Weights of a small transformer language model.
Architecture: RMSNorm before each block, rotary positions, tied embeddings, normalized queries and keys, hashed n-gram embeddings, a smear gate, skips across layers, capped logits.
Each number is 128 + 24 x the weight over its row's rms, rounded and kept within 0 to 255. Layers, rows and columns count from 0. Numbers have three digits each. The size before them is the row's rms in percent of the matrix's.

# up: layer 8 MLP up, 768x192, rms 0.125, rows 678-694, columns 0-191
# down: layer 8 MLP down (transposed), 768x192, rms 0.0613, rows 678-693, columns 0-191
up678 107:110124144139151100149143137086096130140135139148092203119149121173100114102101132157092132122123087113048154135135124142148143171123104102138154162164122128130154126123148162146116121115125109112119130139055151126111135137137148131143158134123154103117138160155139118170095133157089149169181143134135134123083135123152111133124157098101115094137134156132153144076117149151151129157134141125135067115102084124112117163140128157097114121121101128128153140135089168133093144141090107148123121136119130150160120105086140143104133185130122100131131124122136127091109121186113147119
down678 102:176144139143146149158123121117142130144151132127131168114119097141114155095121124118100122135069113163108124172138157136102184132131180102156111148149146095129162125096127098156086138165165139149089174104131088089112101087107127154139114146113112129139112122091091156143092138134122156124097135150130159074111108129180131119113134149140077088108137120190142155108148132123122086112118155138117097145133124104175157107155082105099140159122163166141154141116114138118125101088115122137151113149115151112162139112183126121146145110134090128157123104123143129115129130110116126144
up679 098:148110118132128158134150123139135097134134141128139136124137115158145143104083128096143108133094137169097116124097130137133160131138148152126156103143083130110141144164159152074130110125103069178121157144130162111147123178126146107108165134117174114132088132079109159121106160112143188120153159088139142131085124134129196103126150145139086120086165109090129115121139134093169135140130139125105149096105131159133087109141113143123112085118128118186137164153141147147104146083126108134107151114159161129108172134126125152097151159149123101125130144142135085126131152114147166141
down679 094:149136141156100119104176153139158133180161128120115081167089141109161142181102133133157144121061132143135177122096095124152150131134144126120126129138155077125135107158115066144148101154109117138111134168128117102110074133113139184098110096146144127118097169109089142121133087108147130128131117163127131111091107157067174124120135152121116131116130100120125113092136137100177072129116120144158132143114167155131111137120103131151174125112142111150122143136135161132139138111154108090062109132171120121103131153135109113145133143113126117141107129127143132159133095119123121126
up680 102:116148108151121124124165140143135123088166112076123134150149076129109126152147099134127170128131124118151115079113130172124125098141119093087121145132125135113158117124178163131147149111143079143115092100161132140134132127109110105092116115098094148155171151145150144175122130135128113131084113122078118156170086125154108122112102095111132158138105130139094152152132153104139122114153139135135155128121124091150142113152112120105091085162114130139164111142088134094160147127170127108112131149106138154189089114174140122130165125103108159132119169102165146098109152168125083109
down680 097:080147174179134102105132106107122084113143108136094130141146112121091157150153147159081083142182134121162154106131123116089112119142145123129121087158127143117143117168136129124122098161143171131101136115127105130110091120137125165116131134131148163136093132127079152096195112165100141084115143121145104108129156161152135183151123109133150135096150221165173159143117114093166133163113085137121139163137115088157121133112146133122151142137101110130137156133142135120122140133147117108175138122146124144170108112141147135130122103118127126125151136143162135133091114138124132127
up681 106:132131147122126132115127125125139113118155145168101142127095140124130075128133115145144132112094091137113079082130120168148150104130116170103140069090132122146120135083077084125152139138081105107123158102123133114097081142101116124135131145128128116135129102152149123160130125135117094138162143156126130133107110127076100130147118136128101136113100143155128113122118186129125126128143095091144143122092166088129147114127141125106112133147116159162147159095165143158072132123133139179158109116097076134149127149158131121113084135125158151082101148165130132157151150102158197165
down681 106:130171127080133142152114107112115143091108163139130143093168089141131128109169121148145103145145136158101123153118107108152141119069110076179123150107072105155139123095107148114089122128148134142112171129135169126106143112130107091106113048118158161137128115099134152159115097131144156139099154130136142131141088128138131135132131120120155118143149103129137153163153099133113120133136119111128087103112126128156133141107115071185104131110133157138077103108158157141129128122137114112124155124115173115143128157085098141116131090091087108154123098097167138138141164162139113133
up682 098:095128117119145095157123098140123166143110143147135078136178127129130077164140144123125129087120119110107141124142145140135107156139174101137160109079116125091133098107116136183154180190096130095098118087150149101091128115131164172114128148132131146158153129096133167125130159119144133133119095143119110123159096153132114118142126147083177079126094125142101112138137112144127124159130129137139148103124143140135153077122115114126129092146132105128105131150098146120146160148151136128124125084139101123127104127131121097116178126099111123107155167111142165143089128186059146124
down682 101:146133133147141088094167137140147110151146106142134108148117153088120082085136142100136140135079098134124126111132154106133095109098117145108086103168129148148072122088086129115136128116146138136148125168117078121138098102121119093131120163101176141125085131120154155158118122115133130079140150135152121143109127105107100149119143154133146165097112077145134139123135129154148123106146178102103128147134139131172090145177168128138114163158115127145154086114120112131120090087136093138145139116137082119129145101154125185077107130075135099144124102131152107145161132095128127100
up683 097:157073159108123101121142140114139128146137110162103098084112118119130103094113102128132120124156134094112096144107123132150159144138075147085126122132149076178088107154118148118142102147133108135075119130111155131080134104116158119138126133076132110123094111119145156146126117123122158116121115162144105148138101144126058136106144157125133082144118141160125116135179124122121149127113132127113066143087113174146115122069141119141157113137115132170113126110122069121114144167113105139163086118110119150143153090157158128145138154130138079096107106090126090142133116124142159108
down683 094:154090141109121123084104113124130144117144150132130141072140162097128135117130109139079147093108145139100115153121074159143137120116146110129129131131132112130178112118160126136118111117108079122118137111119128133143131119131151126140105089159171193126127095112112167131126116125167095089139072146153111176123119112118121129098126142148114134134148121147139175140133137155116092144102153115132138147118128143152100133183131138137129149160124103151109115157129118131106136142082065154197076111109123119183144102102141141168161143117110103140121105185126145105107125099099075114
up684 101:130108154150132149111105128154147128098083133152149119139096119091134150119128138147099187074113126113161103158155145144110140129107119124129137174163100112176087125119113114153113141069117129119168128152146134152136138113130100086106116114119138100124127151109130129181083133100156075131102096141145108127127135107130102131099125117191114127132115118111134083114110088087128107118136148129116156084191114121115133125125107169198115118097107170177100131116127115143123152125171128130107139113133156158138107168125143128097122110127135168091112097147150086119133127105112116103
down684 103:072149125142104163171124133113194140112128122127153094154127073135148139125140136185139103136127142149150132121102109144142147144140140144167153153096142098148109070150148116108141091123134105095135113115152103129081137091144149145119103133110089109111123091094128156116118119160074115114155122136118124145117102135123093170125187140164106112077125086107138133092128126118133118087114135103123101121086142129127171136161155089118130178096150155168137143130162110137091139156115147109160170150138104108125134102138148146148131119071141118144137119125126155142154133165122140117
up685 106:148180141143116079107124129136142141125121139149139184164158094118149120131092140133153106134170100126154104074158142091149113142126132138178124114135142113163167153156115151150101154163097146123114144154110150150146119145151114133151153161109119088129137142146114151093175118125118091114133120071118091104119073094158114175115119076115156129101168067112094152099169134117131129153097121145107117120149110139101122126122132156080141118139105126148156131123148178128114110124113134151124142111152149152089151105165121124143149115116148107102145124155108123151117106125172164141
down685 107:168111170097129119106121124147161146125118147124165133154129109134136154152149122123104144121113126107127163065160162092190145090127159109098143092182141135146149117150109097113140132177125128138126078168139117133145099125100098095133094141122104121135150108141174150122168114144152101116123107110158139127157127137100069141110105120138133118088170124095096112131132098131108130100097095101134161143128153175109096113140103103097107167124117095155135124104125154142143160108123113135126139138127120181130112145143138182072137105116087156112122138104160084121137136128151145130
up686 091:131112089125125121096119091081147100151132134092143146142105109103089111122151073144137134126155149128147124150123108090120146127119122127151135128143169136100154098128118160100143139078146100116115144102095124103144105166131185123126066090130101091146150136109142146134151103151156143172128148161103126123104129095117106155111155124130134139107138131096105099128097096162134128163152150163092137100152143147169136103152202144121109110113135143091144123124148100130139141104165149122096103150135139117154168112107125104112149137089111158121200118126129170162137116091146110096
down686 095:131138142156167117098118144156120113110134134137107152132161161116169143122128155111126129091125136144175126108129115109112160096082111136117103168121137131128172165145140079125113156101145098135137112151109114115111171110118094102141169162132104137130163118150152093136096148123108130117125114096174106140140149101058211134133140129121104099145147146149142124139163142148141127131100121151156112153143111124108148126145134159169138146163115089144145128123100132182159108151137070152117110152111096157185102109130106119120081134114114131188099136119117133079126113142110146131
up687 110:077127162105133139146142117134093151093128135142149149138091167183106121123109094154100148129107111130143121142136144152089109129082145169092123158099116132094059098085123106082092125167160104129116177157156109144103114099158098161156068159149096104120132149124144147118099115140105174154134122108135090158110144105157109143153134137126138092133119133133114111103113112112104107149101142118172125121107129099158158130179075138134146134127091136113142129102120097129105121106147084115134119135133142140132125140135120139114107121099105148156116170125147126088176124117140121162
down687 108:157116102129139150136136131091104138091125124106114113124154133117132115160137122144138174166140122140148139114138106069108130109139108126160136165129135122114137156150173169110175127114142155129112127087113099117053133140125160088132119122101131152144111158088128127096129142086145148109130109098111191154123077094136161154176129119099110129122115112136135128165157122156068142086126078125155150090147123144170128133133120096134129100136156133124115105115132146137138136098163111116155130153147096109181159132139119104088133118155123094107142093143097119139097153180125090153
up688 101:126076113124135144112160103115154132119131191097108152122130148165091142139146117087118105108138135131130137138109125114184116115106138119099137080143127094149169107127120109163147076121136148145144143093103109090096098153135142126094090137152128089205128133111141149165099122094158137111110146140112118138134106109146143135141137124118115103181118106107133138165104107131126093147101137117152136104080122177106127142126090126094126094099114108140099079166093159136130152157138125157097117091145107107166088122149132127105135078127144152114140168120119135177164128134125133125
down688 101:117092098167128131156124116127131099112150169154097125130156112116140113151135157155106151133139133124132114122170158131136119132092166137076111145149138163154068106151131125145149131112120140133154149086098136126121127119149088116096131086108135159159156164140133139173123123104132140159140122105108095102139112142172090133123138108118151146149107148159093142166096080122123115135146141174120107108154089082202093132165100157152130124150162153117133112080116134165110152119101100141123136152099091116088132139141146132113137132136106098121157148170139172157146111084157137132
up689 093:173132185158139103141143177137114126134106117126138146106130096099119110139129105092161147105169122116113108144153161108110136122138066145112156096159116138117161115129076137124117145121180131143096147119133146102096126110142152127135150138161112131076136111113097113141170129116150110147080113103113123121134115161135159116115124132144159064129168141159163147146183108148103121086175145163098095084124126168145132109154118112086155127114152128128126108095163102088130114109138122104137135097141151156137146132123117168107112147142128130112159154156114097106138097127098158173
down689 094:149107116118183111143089153121112152108108088150080134121131112147151143110145131144132145151119126142118143151149107172169120187105111139093120136150095147097201126133112158075089116125193097149104116145097141126101175129117116124163134090127109106141102145117134157163149103149107170134133151142152146129131098134113127075068099114146110135145137126158131150172115120130102118113140166124153138121105115140111105170123140146140096142144123074125122112138158120100130110117087116149076160098134110134141095091130167090124142110153126131103135127158124131134149105125108116155
up690 104:134113105163094142098139158090136139142132142113126099118164122125169132100121129126138150158171125147134138166094115155113133148076106132132144148172110114187111140116124166089135106096129156123093149101119168167172084143128127149094140176112175096147133142123120169133081093151112118109152122126167080125146137155071142117120134149128149082120102161096158109131091132150144116190135142096122133129124129133126117119146102105110106122123122135104159145101133108134138095135159104138124141147140113133128145154160137101118140116087121088157084160082112152131134157174122112135
down690 108:077145113129163103105117124141143085120139122139186144152123103093122113143096143115109089113103116158111151135176121130071129118116088102141083104148122153107154161132162138115137143147141136143135094151118130116121093126097124166143113115141102194106119142118104128100117140100125131177129116125175152099115182139135096096165133181099113199083171147133148115152128174140150160159124118113125086120131123141157132123126152128135093129152121124141127123108140119103144117069121125135090146105119165124150081120146137112131121133137089148179110103122128164114139116118128122105
up691 093:126140144164133160103087117111166159115079151146158151149149129130140137092161136139116159131181122144138109126130128101114139140156147134153120130181153132167107120168116129122153115139129130155134155101073151134133100114121155098128118148096156128154132110143150146127123152140117123147145153117159143168176145120138197135148094119164127130064101088136137111138096098151118171148144136116155136095114164140140130162171148097151163141084141121135131138174128134163113154146127131137095106122144161130120129102134110154123142112161147169163134087136180075102104131152158113101
down691 086:102127126128148123103103154059140151106163108155121135101142166129130130111097157138159160178131086131125165116099130141166141164137132186119110152146097123134117145148153154129094110098139140115147112135162158134114124127097155093082117146118142138088167170132178174109120154148191124118096122119133166152134138125120128082127135102115146116107076148126146128149101115164137130151160135127109134119135172146081084132090133104145099082132117144099143156166151092133132110097126126135114159123151134145116124147111111140125141156169165123149139149118099097143103132149124097089
up692 103:109090160118119130133147099165109173117100140145105134092097147139075078098165157136084074150122119107098150106135137163077128108132147119102162145102106113144141127139171072175126117124149103108119091113139132096149126142125123162140127170124101115083138158146145109100137086098096122137136117126127092124102140125134108160159163086119152128134136126147156160086115125148135099172101172093135130150146142114167120086106127130109149083142113138118122134144127123135150126135094122109068117125126172132139114147120132099109139161119171180107158132161119111107125120130109126126
down692 108:111107127121106145159092105118146108117125141171165096132136164094101114149150132139106150094098113159132193118152126113076092127141133091110106124114150150136137103132097130131124120116137123162111118156122109126166077134122184126154106123128153123157132164120132118082119118111197173106122107108147163114137120105155142138094111154121114089148133107164118154102129144139134095126097117106134114126111126135155132125177114081130128117137134114116075163147094149170128134101127126103067158173126168144135127124137133165158136129144091110209127137146122114134112127101118154146
up693 105:103101133150114121074120166145129151115155122112146123188141177091107126127121171151144093103132122118139117157148132153095097121149094109129184099102097146166157119077109128086115089148112145112142122103118134134077124098151156113159129107094118133111150123170127124136109111110132102120128128163111097127136129106097097138095141147135124165175132121131119096163119152112170159098115152127163110168154099120124128156124096166134179107131119132140125115157140145114108118150110119141092149162135133176115113122134138091087090136132182166156110124141124107086107105101146104113
down693 101:163083137118125113136113105106148131127092148145109111138121157170105133128117142094117135136099122115139097141116136112134115135108134090088126154123114114155124128158177138105081109105108091097135144128161125180164145092107113133107105173115124102140146137141144138125137127109096132102100122127099153125125128159161143137124174081149154140082167128135116156155058137145150146095132134159168165117085192107095128117124081139144123105153082120130127143161089156107115148156144125127131121064159135111126101141148124131099154111098114079103157077118134111157128142137145101131
up694 099:124144155087123118144125112122105112110138117166102170118106176079154096139132111142135166153136123122123150108107142115170151113104126114123149131118127150117140117128120121147145142160092090133118150128075099146090084150158134137174106129119120103159115107137108148086137124170146153131104168143131120121164158119120132168083134094119114167135126128082168192132116094088111146145089155142134096122109116130120092106127093116134083108124093154092136093134136147101125114122126142170128064099125099102116118133135150074109136164112124098136083151091128114104140128126147096095